Weights of a small transformer language model.
Architecture: LayerNorm before each block, learned positions, biases.
Each number is 200 + 40 x the weight over the matrix's rms, rounded and kept within 0 to 999. Layers, rows and columns count from 0.

# down: layer 5 MLP down (transposed), 256x64, rms 0.0966, rows 246-255, columns 0-63
# up: layer 5 MLP up, 256x64, rms 0.0977, rows 247-255, columns 0-63
down246,167,189,183,173,213,176,198,221,191,228,165,216,212,215,205,157,187,155,221,149,147,185,151,173,139,182,206,178,192,330,187,248,209,202,177,184,182,194,81,188,163,223,211,163,206,214,187,165,209,137,219,206,120,154,194,261,177,158,106,186,256,251,133,242
up247,273,172,166,227,166,207,250,195,184,256,169,205,160,197,223,257,209,157,171,211,237,169,182,219,184,146,203,202,306,176,247,187,211,285,183,174,189,240,221,212,313,198,181,168,230,170,195,148,245,255,201,185,242,157,191,195,169,152,242,204,250,283,151,143
down247,190,203,179,257,222,179,204,154,267,257,223,246,179,203,180,238,230,204,229,239,206,236,285,187,260,211,224,197,212,146,155,132,231,222,245,176,203,243,203,179,235,213,283,173,220,239,260,173,186,113,219,259,233,186,169,185,190,169,206,201,143,185,239,226
up248,215,207,198,231,247,196,162,195,224,157,148,147,272,103,278,239,267,232,211,238,228,222,223,199,193,231,189,109,203,201,208,205,205,153,231,234,235,193,267,149,192,157,230,178,254,242,172,253,213,142,120,193,198,96,183,228,186,240,221,167,182,122,282,203
down248,217,215,134,104,167,184,189,208,229,160,136,246,222,270,166,192,231,200,156,197,205,173,184,256,149,253,254,166,154,218,257,150,182,122,196,238,191,206,196,182,211,296,187,233,225,262,237,160,261,157,155,249,214,181,254,237,159,213,261,191,179,234,135,200
up249,193,219,175,228,199,218,181,191,283,191,194,200,162,151,188,152,224,191,119,229,238,261,140,232,245,217,151,243,223,167,184,256,215,179,252,201,217,215,251,157,202,246,237,190,183,207,275,254,178,221,219,149,188,193,241,211,225,167,174,239,174,146,108,180
down249,185,226,181,206,193,220,219,168,228,149,212,176,147,117,152,112,173,240,243,160,280,300,176,212,218,256,134,253,234,248,199,270,211,139,171,261,199,146,183,191,203,143,256,301,162,223,212,129,169,205,197,175,121,188,167,234,222,196,171,278,220,176,146,189
up250,196,230,223,296,212,223,140,197,180,190,226,218,198,255,146,182,221,161,201,160,209,235,182,196,224,241,236,309,206,250,262,174,225,146,186,219,244,161,225,163,201,218,223,129,157,157,239,189,198,145,119,236,203,184,301,257,205,208,265,207,155,194,177,177
down250,249,134,209,211,157,168,239,179,184,158,230,222,204,206,274,181,210,155,173,194,179,223,242,220,209,188,212,207,169,168,191,156,180,196,227,220,138,215,193,251,173,196,220,116,255,190,283,254,191,177,233,265,184,172,141,209,136,134,228,175,178,191,166,220
up251,213,225,270,199,256,192,165,217,185,266,182,245,179,188,206,170,190,200,179,238,201,214,160,234,136,224,196,178,202,239,233,166,181,178,249,274,177,238,232,213,235,255,275,161,213,287,181,282,209,246,225,237,189,249,203,184,195,149,201,272,223,177,169,208
down251,186,174,145,276,247,207,199,123,167,265,216,197,161,264,111,187,240,169,194,251,203,232,214,239,192,201,176,229,202,240,194,172,223,242,264,241,187,179,175,249,194,182,205,311,173,188,177,204,209,194,139,162,182,135,200,159,168,161,221,128,231,186,225,216
up252,208,170,192,171,225,204,171,206,220,192,142,169,181,219,220,141,194,143,210,156,272,185,237,261,238,191,185,213,205,184,165,116,188,193,210,179,176,211,195,231,132,193,267,221,207,193,215,198,178,167,214,209,143,175,173,246,240,184,237,216,174,160,230,163
down252,153,230,231,168,105,235,149,217,143,235,222,163,205,159,197,190,207,163,153,161,204,213,202,128,183,161,219,230,265,202,165,195,213,269,126,245,174,161,149,254,240,196,210,235,206,164,208,224,185,227,174,160,240,240,212,225,207,233,149,266,244,172,227,237
up253,216,153,175,196,236,174,192,130,230,220,211,154,162,188,206,186,127,168,180,167,217,177,236,235,173,236,237,171,167,168,160,147,185,180,200,121,223,256,217,201,176,242,190,119,107,216,211,151,201,236,121,180,192,192,184,179,186,199,192,177,174,269,219,195
down253,185,218,252,213,178,202,158,238,192,256,205,163,278,185,250,210,168,232,175,158,241,280,198,178,190,227,139,217,172,149,170,238,208,206,175,212,195,195,189,208,244,96,263,131,135,243,244,176,218,161,247,192,142,191,226,237,244,189,196,174,189,186,150,197
up254,228,137,222,197,200,201,257,153,320,237,220,161,255,212,201,159,185,147,234,173,193,180,200,223,186,231,185,194,194,188,234,205,239,184,182,187,170,247,180,232,172,275,233,222,142,211,260,199,203,203,205,211,187,217,307,182,217,227,218,162,305,258,176,173
down254,199,161,211,193,206,207,245,152,192,112,194,202,199,214,252,199,282,215,250,116,209,198,241,208,247,239,177,232,197,220,252,149,213,158,168,205,216,219,222,215,74,200,240,162,145,198,231,329,181,175,156,181,221,169,206,185,165,184,219,285,188,160,245,174
up255,227,187,179,234,264,175,250,232,207,225,135,199,182,183,206,204,170,234,172,242,214,233,222,211,159,213,250,200,218,215,206,95,189,157,259,222,162,307,169,159,169,209,185,239,210,233,245,193,236,238,265,224,227,188,220,255,201,179,264,200,198,191,195,212
down255,224,240,246,164,189,229,175,210,192,195,176,149,242,182,196,301,259,231,200,212,219,184,206,226,196,295,202,185,161,292,187,243,162,221,215,179,229,167,229,256,226,252,225,202,205,256,197,183,220,185,192,199,158,167,234,203,199,164,108,238,289,232,193,241